{
  "n_layer": 21,
  "d_model": 512,
  "n_head": 8,
  "n_kv_head": 8,
  "head_dim": 64,
  "d_mlp": 3072,
  "vocab_size": 8192,
  "activation": "tanh_gelu",
  "norm": "layernorm",
  "norm_place": "pre",
  "norm_eps": 1e-05,
  "positions": "learned",
  "qk_norm": false,
  "attn_scale": 0.125,
  "bias": "all",
  "tie_embeddings": false,
  "parallel_block": false,
  "init": "normal",
  "init_std_qkv": 0.0267,
  "init_std_o": 0.00412,
  "init_std_up": 0.0267,
  "init_std_down": 0.00412,
  "optimizer": "soap_variant",
  "lr": 0.00431,
  "lr_mult_qkv": 0.4,
  "lr_mult_up": 0.644,
  "beta1": 0.95,
  "beta2": 0.95,
  "lr_head": 0.00605,
  "grad_clip": 1.0,
  "warmup_steps": 200,
  "schedule": "wsd",
  "decay_fraction": 0.757,
  "decay_shape": "linear",
  "final_lr_fraction": 0.0,
  "batch_tokens": 131072,
  "seq_len": 1024,
  "doc_mask": true,
  "train_tokens": 738200000,
  "steps": 5633,
  "dataset": "wikipedia_en"
}
Each number is 128 + 24 x the weight over its row's rms, rounded and kept within 0 to 255. Layers, rows and columns count from 0. The size above them is the row's rms in percent of the matrix's.

# layer 13 attention value, 512x512, rms 0.0832, rows 75-101, columns 384-511
size [ 89  93  86  89  99  93  95  86  95  93  88 100  88  92  95  93  94  89  92  86  91  91  92 100  97  89  92]
[[ 82 137 156 144 159 119  81 159 112 104 155 115 148 157  91 128 141 140 134 118 132  99 133 130 168 123 143 124 125 143 159 101 118 120 171 137 179 156 169 162 112 104 103 138  90 119 139 145 182 162 161 162  78 130 126 131  98 140 161 172  85 138 121 152 113 168 118 145 137 140 132 126 138 119 152 168 132 129 157 116  98 162 148 154 150 114 115 114 134 113  95 129 140 114 132 119 129 116 104  95 126 141 130 131 132 108 124 142 148 153 115 175 101 134 145 129 116 114 131 139  98 128 113 103 138 117  89 152]
 [143  99 118 103 136 132 128 154 119 161 164 142 158 130 108 114 126 129 140 109 158 116 168 116 132 141 118 175 141 137 136 131 166 127 137 137 132 133 163 128 106  87 169 144 110 108 185 133 102 138 103 121 119 133 114 133 158 102 104 174  98 117 119 147 134 111  64 116 131 171 161 106  96 164  38 147 140 110 160 133 111 137 109 112 118 139 114 168 123 134 155  86 103 144 119 119 115 106  91 142  74 117 141 123 124 140 152 131  98 157 104 106 122  89 141 119 145 168 131  85 136 126 133 147 115 167 124 137]
 [119 125 150 135 145  88 136 146 150 107  96 123 103 127 127 126 148 134 142 132 118  90 111 127 157  84 121 147 184 110 146 134 117 126 147 109 124 129  80 111 136 175 136 115 118 180 119 122 149 135 113 134 126 134 155 130 108 129 152 120 162 153 106 159 106 147 167 136 102 124 142 108 115  87 171  97 119  69 165 112  86 151 151 102  93 143 118 125 122 131 121  86 163 141 108 132 208 119  59 102 166 154 114 142 107 134 145  97 106 114 118 139 113 139 123 127 112 178 137 106 129 145 154 138 127 112  79 151]
 [106 145 136 126 123  95 125 132 154 124 147 128 142  80  93 117 149 124 117 172 144 114 102 131 124 127 115 105 173 133 156 126 127 147 138 118 178 133 166 158 141 146 127 131 125 153 150 139 144 144 102 175 125 122 125  85 130 173 107 141 126 148 107 136 149 129  95 106 109  84 134 121 127  89  64 115 107  99 108 100 114 113 100  86 115 135 135 105 133  96 157 106 124  82 132 122  85  93 147 147 170 149 141 147 131 100 171 122 152 144 129 135 159 105 135 108 136 106 110 122 176  90 122 140 117 138 119 119]
 [153 107 121 101 100 128 113 122 123  99 164 127  99  91 135 128 126 138 142  83 116 112 148 152 114 136 167 111  89 122  99 106  85 144 131 112 120 157 165 145 135 146 144  97 133  75 162 152 158 101  95 114 152 100 115 136 152 137  45 153 116 100 146  99 149  93 152 167  97 146 128  85 106 136  57 117 127 116 133 129 151 134 126 122 103  94 113 168 134 108 102 112 110 137 131  96 113  90 115 154 105 149 105 181 153 134 124 134 106 101 138 105 104 117 115 149 140 126 124 144 133 137  91 128  96 126 123 125]
 [152  92 144 133 122 120 115 125 129 116 115 119 147 105 154 147 117 109 151 188 160 136 135 152 153 118 172 120 123 124 132 121 108 113 125  88 151 123 125 139 123 159 141 122 159 199 144 134 116 132  89 169 129 133 160  69 108 143 133 115 135 152 120 143 147 150 127 142 122  96 124 125 124 138 132 130 123 104 137  59  92 148 135  88 121 159 110  96 125 111 147 120 164 119 129 106 107 119 140 135 153 152 164 113 131 121 136 113 153 102 144 146 113 137  96 121  90  81 124 109 139  70 161 104 142  93 150 116]
 [144 148 192 129 173 133 132 137 127 125 138 128 146 100 110  92 133  99 105  94 104 118 112 195  92  93  91  93 120 103 137 132 139 130 137 102 125 115 180 145 142 112 146 101 139 150 109 128 143 137 144 132 148 151  97 124 109 116 105  96 149 154 134 170 142 181  86 162 126 138 106 144 128 137 109 122  89 147 115  75 129 137 140  99 102 159 175 120 109  90 119 126  82 151 143 132  81 139 122 154 138 118 170 133 134  88 165 147 143 152 122 141  95 116 127 174 121 151  90 128 114 125  98 111  72  79 118 121]
 [115 119 163 113 130 150 115 140 136 109 128 116 129  88 124  81 130 140 134  95 128 106 107 148 143 123 104 106 120 103  54 116 130 134 132 136 104 120 141 143  80 118 113 106 174 138 115 145 134 133 146 152 116 117  99  83 103 125 119 113 123  87  99 126 131 140 128 127 118 133 114 137 138 152 138 103 125 110 121 148 108 136 153 161 154 175 158 142 141  92 139 105 158 137 100 142  56 147 110 145 130 120  99 163 122 133 182 130 142 155 130 119 142 125  90 125 128 150  92 168 109 120 124  78 121  98 149 110]
 [107 128 165 102 162 127  60 137 141  98 137 172 130 114 117  87  93 110 181 132 158  96 120 129 136 122  96 144 176 102 140 149 144 149 104 139 133 136  98 124 158 144 136 154 129 109 137  96 130 121 109 146 142 119 143 135 165 129 119 134  97 124  91 149 157 159  94 115 115 162 150 133 107  91 188 139 154 144 102 126 125  94 129  96 136  90 105 127 179 121 143 146 161  82 143  92 163 134 157 143 140 118 115  96 135 166  78 127 154  99 126 107 148 103 131 129 168 168  79 165 116 124 114 145 141 144 114 123]
 [161 123 118 122 136 132 149  77 140 149 122 104 140 140 158 147 123 104 149 141 144 121 122 115 165 120 152 128 166 135 121 141 159 149 117 117 143 115 101 126 100 137 162 139 136 140 140 106 112 131 128 127 137 108  99 155 110 116 140 153 117 103 149 140 115 129 103 137 147 135 139 110 141 155 131 211  81 119 161 150 111 119 146 170 135 148 142 117  91 144  96 125 159 153 110 172 165 110  76 118 136 102 124 115 127 109 176 135 136 159 145 152  83 130 109 141 144  95 136 101 151 174 137  79 117  89 100 139]
 [115 130 125 118  91 103 117 158  81 174 108 188 147 107 118 121 106 129 158 174 120 142 179 138 121 109 129 142  93 109 109 131 124 131 141 113 143 114 135 149  90 104 113 124 142 157 145 116 126 137 135 131 108 117 134 140 145 123 103 148 136 148 135 151 131  82 135  81 137 129 157 159 153 105 103 127 117 137 133 137 119 127 133 118 139 134 143 123 175 154 148 101 156 127 100 109 124 113  92 115 135  93 148 158 124 128 112 137 167 104 119 158 110 131 182 116 121 146 161 140 102 112 135 105 124 140 141 153]
 [159 188 118 137 137 106 138 120 120 167 151 133 104 109 114 154 119 106 123 124 170 137 135 116 178 136  85  92 150 136 124 143  96 132  98 167 151 154 135 101 112 160 138 120 140 151 163 128 107 108 179 165 114 143 147 188 133 120 121 137 140 163 146 125 157  82 132 139 128 145 157 169 112 112 106 125 161 141 139  97 136 155 132 147 134 126 105  97 137 101 159 134 120  95 160 122 169 149 119 193 125 139 153 135 108  77 142 116 145 155 110 128 128 127 165 152 102 133 155  85  97 143 135 141  85 115  76 159]
 [143 149 157 137 134 109 135 167 103 183 139 155 120 140 116 134  98 115 125 149 151 165 133 123 128 123 161 119 158  88 187 152 142 144  96 109 112  88 150 170 133 130 114 159 158 114 160 139 139 158 119 176 156 152 110 114 120 151 128 154 127 133 147 204 115 142 106 126 165 142 137 138  94 178 107 125  60  73 168 111 134  78 149 151 141 127 141 150 112 156 138 111 131 164 126 111 156 124 135 145 109 167 119 129 107  66 129 118 116 141 134 155 132 175 189 127 143 144 105 142 126 173 136 122 137 148 107 118]
 [170 130 148 194 103 123 159 135 138 142  85 133 104 151  98 158 153 120 115 114 135  95 159 110  87 145 121 107 148 177 159 168 124 115 137 125  80 138 113 110  90 124 102 112 126 154  87 126 131 105 120 153 134 124  65 105  99  99 145 150 143 126 139 102 169 117 140 156 104 120 112 138 115 134 123  99 103 116 154 133 125 134 152  94 108 136 134 126 131 126 155 103 144 159 108 146 172 113 113 124 121 100 147 187  87 185 147 102 115 132 117 119 114 116 129 105 102 119 161 121 115 152 125 131 126 135 154 170]
 [177 152 106  78  65 126 119 141 105 134 131 158 113 162 170 152 113 101  82 153 108 178 150 126 129 129 124 111 176 106 132 170 141 124 115 140  87 140 123 150 141 184 137 114 137 131 172 144 106 118 130 133 104 107 119 156 117 126 125 131 103  71 122 147 183  95 118 181  75 130 157 120 104 113 132 128 152 151 122 102  98 133 116 119 100 113 115 158 142 145 137 109 119 100  88 140 180 150  91 128 111 132 136 150 145  91 100 115  96  95 142 119 128 128 148  94 108 123 148 145 144 104 161 147 150 162 155 131]
 [122 184 140 134 132 119 121 102 146 118  93 109 103 142 139 147 112 130 120 136 130 132  70 116 176  99 145 118 121 119 105 113 114 134  66 123  85 141 121 112  96  86 119 115 144 110 135  90 110 122 125 131 104 139 149 149 119 126 167 130  93 129 106 144 104 173 137 104 111 152 166 154 121 114 132  95  46 121 103 121  95  96 132 123 127 164 157 156 178 141 139 131 136 128 122  64 139 146 159  73 154 123 133 105 143 148 106 127 111  99 147 127 142 179 134 126 133 163 144 156 148 122 123 118 121 146 105 139]
 [141 120 137 104 114 140 129 106 171 115  99 117  83  89 174 121  92 141 143 126  93 110 120 134 123 170 148  84 139 134 152 139 109 114  74 165 134  98 144 144 139 117 115  95  89 143 108 132 160 113 111  92 101 128 153 121 141 114  86  93 147 137 141 151 114 156 133 105  99 131 109 125 128 126 162 117 128 152 111 122  62 128 112 120 173 106 107 125 120  99 192 161 133  86 142 162 111 103 104  96 140 121 108 136 149 114 129  98 134 113  94 109 110 116 104 110 143 103  80 128 121 124 108 140 168  99  80 102]
 [126 156  91 124  97 156 146 122 131 109 135 135 149 112 139  91 126 174 115 164 160 109 118 141 128 111 130 122 136 144 108  85 111 121 125 139 107  87 129 139 129 118 128 113 137 157 145  77 121 136  88  93 130 147  91 116 113 106 100 132 161 205 135 128 141  89 124 125 131  92  97 174 105 184 134  89 138 132 137 119 165 113 135 119 106 116  66 122 121 121 123  98  85 140  77 120 120 162  99 145  98 125 147 101 136 160 118 146 144  92 139 119 138 133 106 151 112 101 145 134  95 162 162 122 133 109 180 156]
 [129 157  86  97 100 165 124 154 134 147 140 122 110 145  86 114 103 138 127 163 136  71  80  90 124  93  87 121 116 120 126 156  91 112 117 170 122  87 102 116 118  82  91  91 117  86 138  94  95 137 117 125 138 120 151 162 138 104 124 126  72 124  86 137 110 159 137 122 115 114 107 125 138 142 128 161 139 114 113 168 130 144 144 124 139 142 113 132 108 101 142 180 102 102 115 138 125 145 119 134 122 112  95 156 135  98 123 127 134 109 123 163 151 103 145 145 145 116 147 147 169 142 128 133  90  83 158 115]
 [112  84 125 118  89  94 132 126  90 156  95 156 126 137 155 181 174 136 132 162 169  92 139 111 143 139 146 113 117 122 108 120 115 104 129 112 126 113 117 143 106 122 116  82 133 123 146 130 111 127 139  95 125 133 213 116 121 149 161 114 118 137 128 133 150  77  99 159 102  94  94 133 186 147 148 179  92 161 164 126  85 145 123 161 133 101 108 156 111 152 152 116 133 160 144  98 200  90 131 130 159 127 144 113 108 111 127 137  88 125 113 112 110 131 135  88 172 161 157  92 109 163 128 123 116 112 128  94]
 [113 128 104 147 139 132  99 156 137 131 132 137 123 133 106  50 103 110 140 124 142 120 168 147  84 112 114 129 152 135  96 144 129  82 133 124 138 128 144 160 108 102 112 153 126 122 132 121 124 125 119 131 118  87 123 127 124 153 134 164 129 125 118 185 118 117 121  85 118 103 118 106 117 103 171 124 146 109  87 116  84 116 118 104 153 125 111 112 133 162 139 149 142 142  89 121 137 151 141 149 104 126 124 122 123 138 103 105 104  49 122 102  71 116 114  96 127  83 119 126 131 144  74 121 140 149 133 104]
 [177 120  89 119  94 116 150 109 134 140 203  97 149 182  66 141 137 106 165 117 141 139 117 172 136 161 142 128 149 126 110 122 103 155  78 121 136 133 111 138 131 146 133 151 100 117 146 121 149 111 134  82 160 105 166 119 111 111 101 100 123 106 147 128 168 103 149 130  81 122 157 107  91 133 123 148  94 133 132 108 163 126 123 112 101 112 157 130 129  99 142 151  87 123 131 108  98 136 112 168 129 145 110 148 155 151 157 125  68 120 120 140 191 156 138 124 126 132 143 136 116 117 182 165 115  97 135 124]
 [101 105 128 142 108 134  88 107 154 122 134 109 142 166 122 149 105 113 148 113  95 107 108 141 171  86 129 141 134 112 124 132  94 107 126  79 115 162 149 153 121 127 145 132 121 162 120 111 154  77  98 147 155 109 125 144 133 132 169 150 154  95 113 130  62 131 144 147 157 121 125  86 124 153 113 144 154 162 126 168 132 111 128  65 139 115  97 138 131 142 131 144 161 107 103 106  91 155 156 142  66 177 121 103 112 116 119 143  93 111 148  85 182 171 136 145 115 122  97 154 137 121 133 136 173 152 143 147]
 [175 173 147 127 141 122 144 141 130 150 140 139 108 140 104  98 145 100 152 127  93  85 125 161 110 126 119 110 158 127  97 116  85 103 160 131 139 124 107 137 116 146 101 124 100 147 116  79 124 114 101  77 132 139 111 118 126 150 108 135  92 141 120  92 124 170 126 125 111  80 136 159 137 121 204 189 122 106 121 156 127 123 113 111  67 121 111 116 134 125  98  80 162 117 144 152 135 138 116 151 135  96 100 123 110 145 112 177 142 133  98 125  91  97 104 120 150  86 114 130 143 114 106 113 167 103  86  79]
 [118 194 146 156  94 107 122 123 137 106 137 145 137 154  88 144 161 102 126 132 113 143  94 137 116 118 128  97  92 177 126  90  96 150  95 146 112 129 136 138 113 123 111 112 158 160 145  92 144 118  83 104  95 102 135 115 139  82 169  84  94 132  98 146  99 113 142 147  81 131 146 142 135 132 137  83 109 128 121 135 135 130 138 140 155 140 133 120 101 147 162 113  94 122  95 163 138 144 135 109 150 112 120 129  97 119 152 110 172 129 122 145 111 119  94 110 105 122 119 123 140 109 125 141  99 102 140 139]
 [117 116 162 141 142 162  79 159 178 152 113 126 141 147 151 104 125 110 129 133 117 118  99 132 138 148 140 121 126  97 101 144 136 103 146 131 208  50 131  60 124 109 100 133 137 122 147 126 115 131 110 107 133  85 101 126 165 161 139 101 141 153 134 135  59 136 139 114 109 170 121 109  98 135 137 115 158 118 117 135 140 160 120 120 179 141 149 119 140 158 126 108 134 133 123 116 109 119 153 135  87 132 127 131 145 149 158 121 136 118  97 107 153 146 159 142  70 120 112 146 121 146 136  84 143 144 158 150]
 [ 68 143 120 145 150 141 103 115 154 142 130 138 112 139 168 120 104 105 120  91  73 126 141 153 144 139  77  89 115 136 126 103  84 147 132 145 152 120 118  87 157 113 178 127 147 103  98 136 129 130 150 112 145 124 122 129 130 115  96 130 124 117 109 149 120 144 116 111  93 161 164 148 158 147 119 102 122 159 105 139 141 104 116 115 149 114 145 127 117  68 194 161 130 157 148 130 152  94 120 117 114 165 133 126  68 111 142 114 135 174 119  93 110 133 114 131 137  90 146 188 131 144 125 137 149 135 139 100]]
# layer 13 attention output (transposed), 512x512, rms 0.18, rows 75-101, columns 384-511
size [ 90  91  88  90  91  93  93  86  91  91  90  93  89  92  92  91  90  93  92  87  94  91  93  99  96  89  93]
[[142 164 113 118 106 112 137 117 104 116 138 123 131 134 148 103 127 180  82  91  70 171 112 109  89 161 147  99 138 153  87 110 162 118 118 121  85 104 132 139 116 121 158 128 126 156 104 119 119 153  68 127 119 105 185  90 138 121 156 129 132 126 138 106 100  88 116 122 140 153 124 118 107 104 149 156 111 111 127 111 128 139 120 140 147 134 119 114  96 147 153 108 152  83 173 168 122 161 141  91 162 117 167 141 143 137 202 155 168 136 153 118 117 115 134 103 130 135 101 166 117 151  73 132 116 151 139 130]
 [124 112 107 157 144 138 127 114 147 165 127 129 138 132 143 134 110 157 170 131 143 110 128 163 104  91 150 104 122 135  91 119 172 152 191  88 149 178 134 141 143 106 152 104 119  93 128 117 170 117 107 146 119 167  94 119  91 137  96 115 153 124 167 119 166 145  88 125  89 119 121 104 108  93 149 130  85 127 136 111 116 123 169 156 143 108 139  66 125 104 122 167 120 133 127 150 136 144 123 107 178 101 120 122  84 139 119 110 152 121 124 122 120 165 110 115 131 100 112 119 115 145 144 116 116 124  98  66]
 [184 126 127 139  69 128 137 141 134 114 125 136 172 158  94  92 163 136 148 112 121 108 141 147 148 139 155 118  97 137 154 148 185 166 133 122  98  88 158 118 134  96 142 131 116 114 143 170  84 167 141 150 107 120 124 140 134 117 110 133 131 145 147 165 116 121 152 121 143 153 163 101 130 167  95 107 124 132  78 110 116 118 123 116 153 137 162 148 117 125 114 117 120 131 156 109 138 117 178 154 120 122 139 124 114 142 146 134 135 111 113 108 152 125  61 133 148 150 136 118 111 174 160 120 153 175 151 110]
 [112 118  69 129 137 128 110 139 156 152 123 121 126 180 134 182  65 113  98 165 169 129 128 118 146 117 138 150 109 121 146 138 113 168 118 160 128  89 128 176 114 123  90 118 134 166 120 147 111 136 134 118 125 127  81 166 127 115 140 162 158 124 149 110 138 115 147 114 131 139 111 109 140 123 111 183 120 171 132 128 156 117 122 149 219 149 115 117 150 134 142 118 137  99 120 110  83  81 122 120 137  77 127 110 100  80 141 132 152 130  89 102  92 128 141 121 106 112  94 105 116 125 137 112 155 138 121 115]
 [131 117 163 134  85 148 175 137 119 143 138 127 132 129  81 144 145 131 147 175 118 129 129 140 158 118 108 169 119 101 130 133 102 121 151  89 120 143 143 140  93 123 100 119 142 132 110 109 146 138 141 126 120  98 137 117 177 145 114 137 110 113 127 114 133 105 131 138 101  75 102 152 181  88 142 107 168 176 199 143 107 159 128 198 104 107 153 139 114 102 166 119 105 136 167 147 122 119 137  80 110  90 126 144 115 104  83 145 124 134 128 111 146  83 131 129 111  87 168 104 119 100 106 134 152 132  94 158]
 [147 141 118  91 136 129 121 113 136 113 135 103 120 172  95 128 143 150 124 156 149 149 103  99 139 131 136 120 122  97  96 130  64 144 104 129 143 102 147 134 146 134  90 134 115 153 162 128 130 121 138 101 118 118  84 105 128 154 147 128 107 148 172 117 139 162 143 117 126  99 136  96 117 108 116 113 131 139  94 129 120 143 135 140 165 142 118 140 124 104 135 105  90 114 109  93 135 131 128 129 132  91 111 144 135 117 114 119 133 139 153 113 104 139 201 137 121 138 112  82 151 137 181 133 169 150 148 148]
 [125 125 149  94 121 160 147 131  59 122 161 135  95 147  77 171 144 114 104  80 134 118 123 145 153 134 107 125 111 120 123 123 134 113 151 128 153 118 136  90 128 124 105 160 131 102 122 115  84 121 148 145 114 118  99 163  72 150 130 126  95 152 107  83 148 133 142 100 111 120 109 105 134 114 114 129 104 129 126 142 144 144 128 104 153 120 128 182 167 174 124 157 145 146 119 108 143  59 151 119 125 106 123 122  91 112  72  78 137 110 133 162  99 122 100 117 143 136  72 102 134 141 106 162  86 144 111 160]
 [173 122 168 120 129  68  91 139 107 129 128 159 137 113  81 113  98  97 116  88 166 128 111 146 127 159 110 126 136 112 122  98 132 144 140 148 142 105 137 156 105 152 105 181 122 166 145 107 141 107  99  82 133 112 173 134 111 111 141 111 111 152  73 102 124 140 103 140 105 140 168 108 136 113 188 150 128 101  84 138 125 115 108  81 140 141 150  89 111 134 129 130 133 135 129  99 103 100 137 138 151 153 165 107 140 136 150 153 159 115 158 134 170 156 150 135 126 138 102  77  77 133 128 112 140 109 120 201]
 [136 123 121 148 108 107 112  94 149 174  96 115 108 137 112  85 108 140 109  98 118 152 102 106 147 163  77 149  68 150 130 138  77 136  98 116 140 128 155 130 115 103 131 134 134 131 148 132 105 138 108 125 119 131 135 159 128 135 182 141 123 172 102 137 119  97 149  61 157 108 169 110 115 116 140 130 131 118 170 109 170  90  80 105 108 126 104 127 156 130 126  98  67 131 138 129 134 163 125 161  86  89 157 107  93 122 190 123 116 149 127 105 111 156 140 155 122 146 119 117 141 152 179 113 102 113 139 157]
 [145 135 126  96 148 142 113 123 145 125  73 130 127 106 113 167  96  88 154 123  91 143 170 124 126 131  85 154 131 165 174 127 153 134 132 106 142 112 156 126 122  96 170  95 129 104 141  77 114 152  99 109 118 188 152 116  97 128  81 110 147 140 136 105 141 143 138 105 144 116 167 146 138 107 160 115 112 163  72 162 109 154 186  91 141 144 121  98  94 105 108  89 122 158 138 129  92 137 146 130 130  84 111  96 150 113 120 143 150 104 105 136 154 137 121 129 133 137 164 155  91 145 119 108 137 156 176 128]
 [128 113 180 118 137 119 117 108 179  82 107 107 132 125 129 133 140 108  96 149 132 151 162 138 109 129 148 139 150 139 143 116 147 118 108  84 151 144 141  85 145  85 161 149 125 119 144 117  93 114  86 102 113  81 153 122 149 131  98 134 111 107 134  89 141  83 110 111 130 174 130 120  94  91 124 140 102 165 127 158 108  96 120 141 132 138 120 139 157  92 161 162  70 113 134 117 116 132 128 134 146 140 116 103 152 118 174 179 142 156 142 104 107 159 150 159 114  85  84 152 147 129  81 137 191 167 115 160]
 [125 131 148 133  93 134 136 138 147 106 112 106 103 166 159 113 137 143 134 134 106 135  99  77 161 127 136 127 109 161  96 136 128 135 108 135 124 136 169 100  96 100 128 133 103 106  98 114 159 111  91 159  98  86 164 107 179 105 139 113 109 142 121  81 141 149  91 104 165 105 106 135 155 118 100 149 127 146 149 128 133  90 167 120 166 127 142 175 151 138 125 120 160 122 125 114 120 102  86 122 125 152 108 129 129 150 121 143 136 152 130 161 101 117 171 120 144  76 137  74 132 121 161 162 126 129 131 133]
 [ 89 118 149 142 139 143 198 126 126  84 130 132 113 102  73 159 130 128 139 180 154 140 122 121 153 101 146  98 105 102 146 112 138 134 147 146 108 106  92 110  87 138  86 120 102 160 137 123  75 120 130 151 141 163 139  95 113 133 141 120 141 122 144 131  93 131 132 122 107 127 129 107 122 122 104 122 103 133 179 146 118 151 121 144 165 149  95  90 117 163 138 149 139 186 124 127 108 130  96 126 151 107 133 130 124 146 134 164 126 104 109 128  86 148 124 169 115 159 114 122 102 139 148 166 125 150 138 124]
 [150 147  96 101 111 113  83 146 111 171  96 121 126 113  87 134 104 106 116 123  92 108 185 119 125  97 106 144 141 130 144  96 134 142 112 139 101 129 152  95 115 111 141 127 165 122 141 129 128 109 152 154 129 123 128 127 150 115 148 142 117  79 139 131 144 156 148 159 112 105 134 116 137 124 152 151 167 119 162 135 112 175 139 134 154 121 152 137 135 100  92 153 144 101 103  94 138 154 126  87 167 169  47  84 121 131 104 138 112 123 150 168 148 138 108 136 138 152 158 167 134 161 146  93 137 107 120 105]
 [113 168 102 132 118 135 107 146 136 184  94 158 114 113 131  86 106 108  82 139 115 114 130 120 139 121  87 140 130 148 153 158  82 119 129  96 109 129 113 134 124  87 135  86 163  99  73 117 110 143 151 113 118 173 139 109 150 152 106 129 105 109  99 137 151 137 145  81 127 124  99 144 142 138 137 134 164 136 140 127 143 144 156 117 141 148 143 113 139  76 152 130 143 109 134 154 160 117  97 171 149 134 134 130  95  86 144 147 102 155 152 129 142  84 149  97 110 132 163 147  78 121 162 138 170 101 110 124]
 [114 106 167  83 128 114 140 129 129 129  78  81 121 133 155  83 115  97  92 108  94 155  99 174  81 153 110 126 126 170 100 141 131  95  71 149 145 128  46 145 114 127  76 163 121 144 138 148 114 133 135 149 115 167 108 127 152 112 106  80 152 115 161 126 120 166 168 125 131 113  80 143 154  89 101 103 127 113 143 139 102 124 107 135  76 118 113 110 151 102 112 141 133 137 140 112  65 122  89 149 150 162 156 131  93 133  84  93 120 119 125  94 108 129 127 157 168 130 131  74 144 134 141  75 121 157 127 116]
 [155 100  75 173 146 144 109 142 142 109 133 116 113  84 164 128 131 124 125 151 193 133 125 182 125 156 119 105 158 139 116 100 146  99  79  94 151 114 117 153 157 133 110 119 124 170 131 120 134 104 114  80 124 112 113 145 117 132 124 168 110 135 109 118 154 130 108 131 177  94 154 145 131 131 103 126 101 126 156 112 120 114 139 137 120 134 136 119 133 131 130 105 138 123 111 157 123 105 152 137 160 157 116 156 136 130 121 139 158 129 135 128 131 169 167 122 158 143 140 109 129 147 126 109 122  91 123  78]
 [123  80 128  94 123 144 123 159 142 116 107 139 127 116 153  99 104 143 150 139 116 114 144 132 150 113 134 180 143 148 157 136 144 164 127  89 118 105 181  96 109  88 107 133 197 131 129 105 147 126 114 163 156 131 109  89 159 130 109 163  87  97 128 116  86  99 116 109 109 106 168 101 137 107 117 146 150 170 122 138 148 127 157 142 123 145 165 114 108 147 114  95 169 107 137 169 145 180 137 118 124  88  91 117 161 121 129 123 143 134 122 141  93 158 163 148 112  96 154 123 148 140 150 107 126 135 121 130]
 [156 111 140 147 151 152 128  94 168 155 145 138 101 129 103 132  74 109 136 100 150 127 108 177 133 113  78 137 129 148 156 135 129 139  96 106 120 136 129 117 110 120 140 128 150 139  80 154 127  98 183 139 173 144 118 128 113 106 132  97 115 144 123 125 122 130  72  92 158 175 131 137 117 144 150  79 136 144 135 148 103 130 114 104  93  99 141 109  98 125  94 119 115 176 107 144 125 131 129 149 105 122  76  62 109 110  90 144 146 142 134  90 108 145 117 174 131 183 106 150 147 115 132 113 134 105 130 132]
 [124 128 168 145 155 114 140 142 125 109 148 143 165 130 124  84 156 112 144  94 129  75 138 189 154 149 158 110 171 180 148 127 116 130  92 119 113 150 150 113  84 129 116 127 109  99 118 132 174 124 115 154 118 122 110 187 148  99  93 154 116 128 142  96 121 124 175 139 111 133 142 146 103 111 167 118 114 161 111 113  93 115 141 130  95 124 136 137 119  90 149 162 156 141 112 139 119 168 149  98 146 123  91 132 100 163 126 142 101 124 143 159 113 152 148 138 102 142 133 165 140  91 172 185 138 107 136 120]
 [104 135 125 113 152 113  91 147  97 143  96 138 109 118 122 179  89 121 135 102  74 150 166 116 154 154 125 109 109 102 115 155 117 136 130 101 105 132 110 134 116 138 128 118 115 103 121 136 131  87  87  74 132 165 139 138 103 114 114 104 162 166 136 105 141 137 122  72 149 122 122 136 120 152 109 145 151 131  65 137 133 100 154 140 128 121 137 101 151  69 127 172 135 138  98 141 138 162 134 145  98 181 105 148 114 112 132 205 123 116 129  99 131 155 149 116 126 123 132  97 144 157 162 157 151 127  85 134]
 [142 110  87 122 137 127 123 132 125 127 134 124 112  97 131 141 132 128 107 165 153 182 137 107 140 122  83 170 126 121 107 133 134 117 115 163  83 132 118 138 123 141 140  64 123 141 115 113 156 120 139 138 139 101 133  76  96 149  96 112 168 126 139 121 123 153 149 126 101 102 128 112 128 143  98 129 177 107  95 120 139 109 139  91 122  90 124 141 141  91 100 123 138 131 172 102 122 136 114 117 151 185 145 146 101 103 132  87 104 128 124  99  99 114 160 132 144 165 114 139 117 127 115 145 154  99 156 149]
 [140 140 114 124 148 115 128 114 121 142 138 120 140 149 164 125  80 125 139 121 150 165  96 118 159 138 110 102 163 144 115 127 138 130 128 126 112 103 126 126 121 138 118 145 150 122 132 147 114 101 112 160 140 157 116 152 146 167  89 125 135 142 135  73  90 113 105 118 125 152 129 109 123 162 149 120 143 131 108 113 111 169 128 106 152 121 104 107 160 121 132 138 125 125 148 151 174 139 134 157 129 131 142 102 123  92 102 122 166 147 123 130 158 148  84 129 141 110 120 156 121 159 148 117 131 134  91  52]
 [135 115 161 142 143 119 164 156 125  91 120 110 126 133 126 109  69 154 105 120  73 135 160 115 138 183 119 122 106 142 156 156 145  98 158 139 116 128 125 134 134 101 100  93 118 131 134 150 109 132 140 128 178 124 163 123  85 113 141 171 149 107 172 132 126  80 202 136 168 119 169 117  99 115 114 125 164 132 171 126 161 127 181  94 128 176 111 100 137 133 127 140 146 126 100 148 130 116 107 165 134 160 123 139 114 113 142 147 102 172  99  87  93 128 153 154 127  99 104 127 155 147 177 133 150 123 156 146]
 [149 166 138 129 130  85 145 103 172 129 137  94 123 146  78 106 123 111  99  91 112 111 104  84 145 119  69 156 241 107 130 168 139 136 118 154  96 134 133 143 118 117 126 127 123  72 180 154 159 170 101 174 124 112 149 158 154 134 150 124 152 114 127 130 149 142 132 161 141  80 145 137 135 104 131 152 108 147 149 135 106 146 121 153 124 127 144 128 105 188 123 101 106 128 105 127  89 150  54 148 160 130 140 142 163  89  79 127 119 147 127 130 101  84 165 120 124 130 104 107 145 180 114 109 118 119 138 174]
 [112 109 116  69 156  93 135 138 115 131 114 115 103 123 115 142 113 127  93  63 102 106 111  57 151 151 124 140 105 130 135 120 146 153 125 165 119  88 116  98 146 110 177 152 107 132 142 155 110 104 105 133 130 149 151 142 112 129  92 168  93 133 107 127  84 158 106 153 108 161 121 161  92 146 137 139 148 124  90 129 122 132 144 109 140 132 116  76 167 114 117 136 100 108  82 132 185 144 145 185 158 175 141 120 132 126 138 137 132  93 158  98 159 100  78 104 120 103 140 122 144 133 136 132 159 121 116 138]
 [119 179 148 154 111 156  75 130 162 168 127 117 125 122  96 144 100 128 157 106 120 137 135 120  80 166 144  97 137 134 102  90 147 106 164 137 106 138 136  83 120 166 149 168 115 134 160 135 116 141 111 141 164 146 144 164 117 103 134 127 161 135 105 129 164 116 161  86 130  82 110 112 119 153 150 137 114 133 128 131 104  58 124 153 149 123  80 120 137 156 112 129 149 101 145  88 131 103 100 139 153  97 150  85 107 119 134  95 152 143 103  86 120 128 129 109 153 133 113 131 165 120 104 125 117 110  93 100]]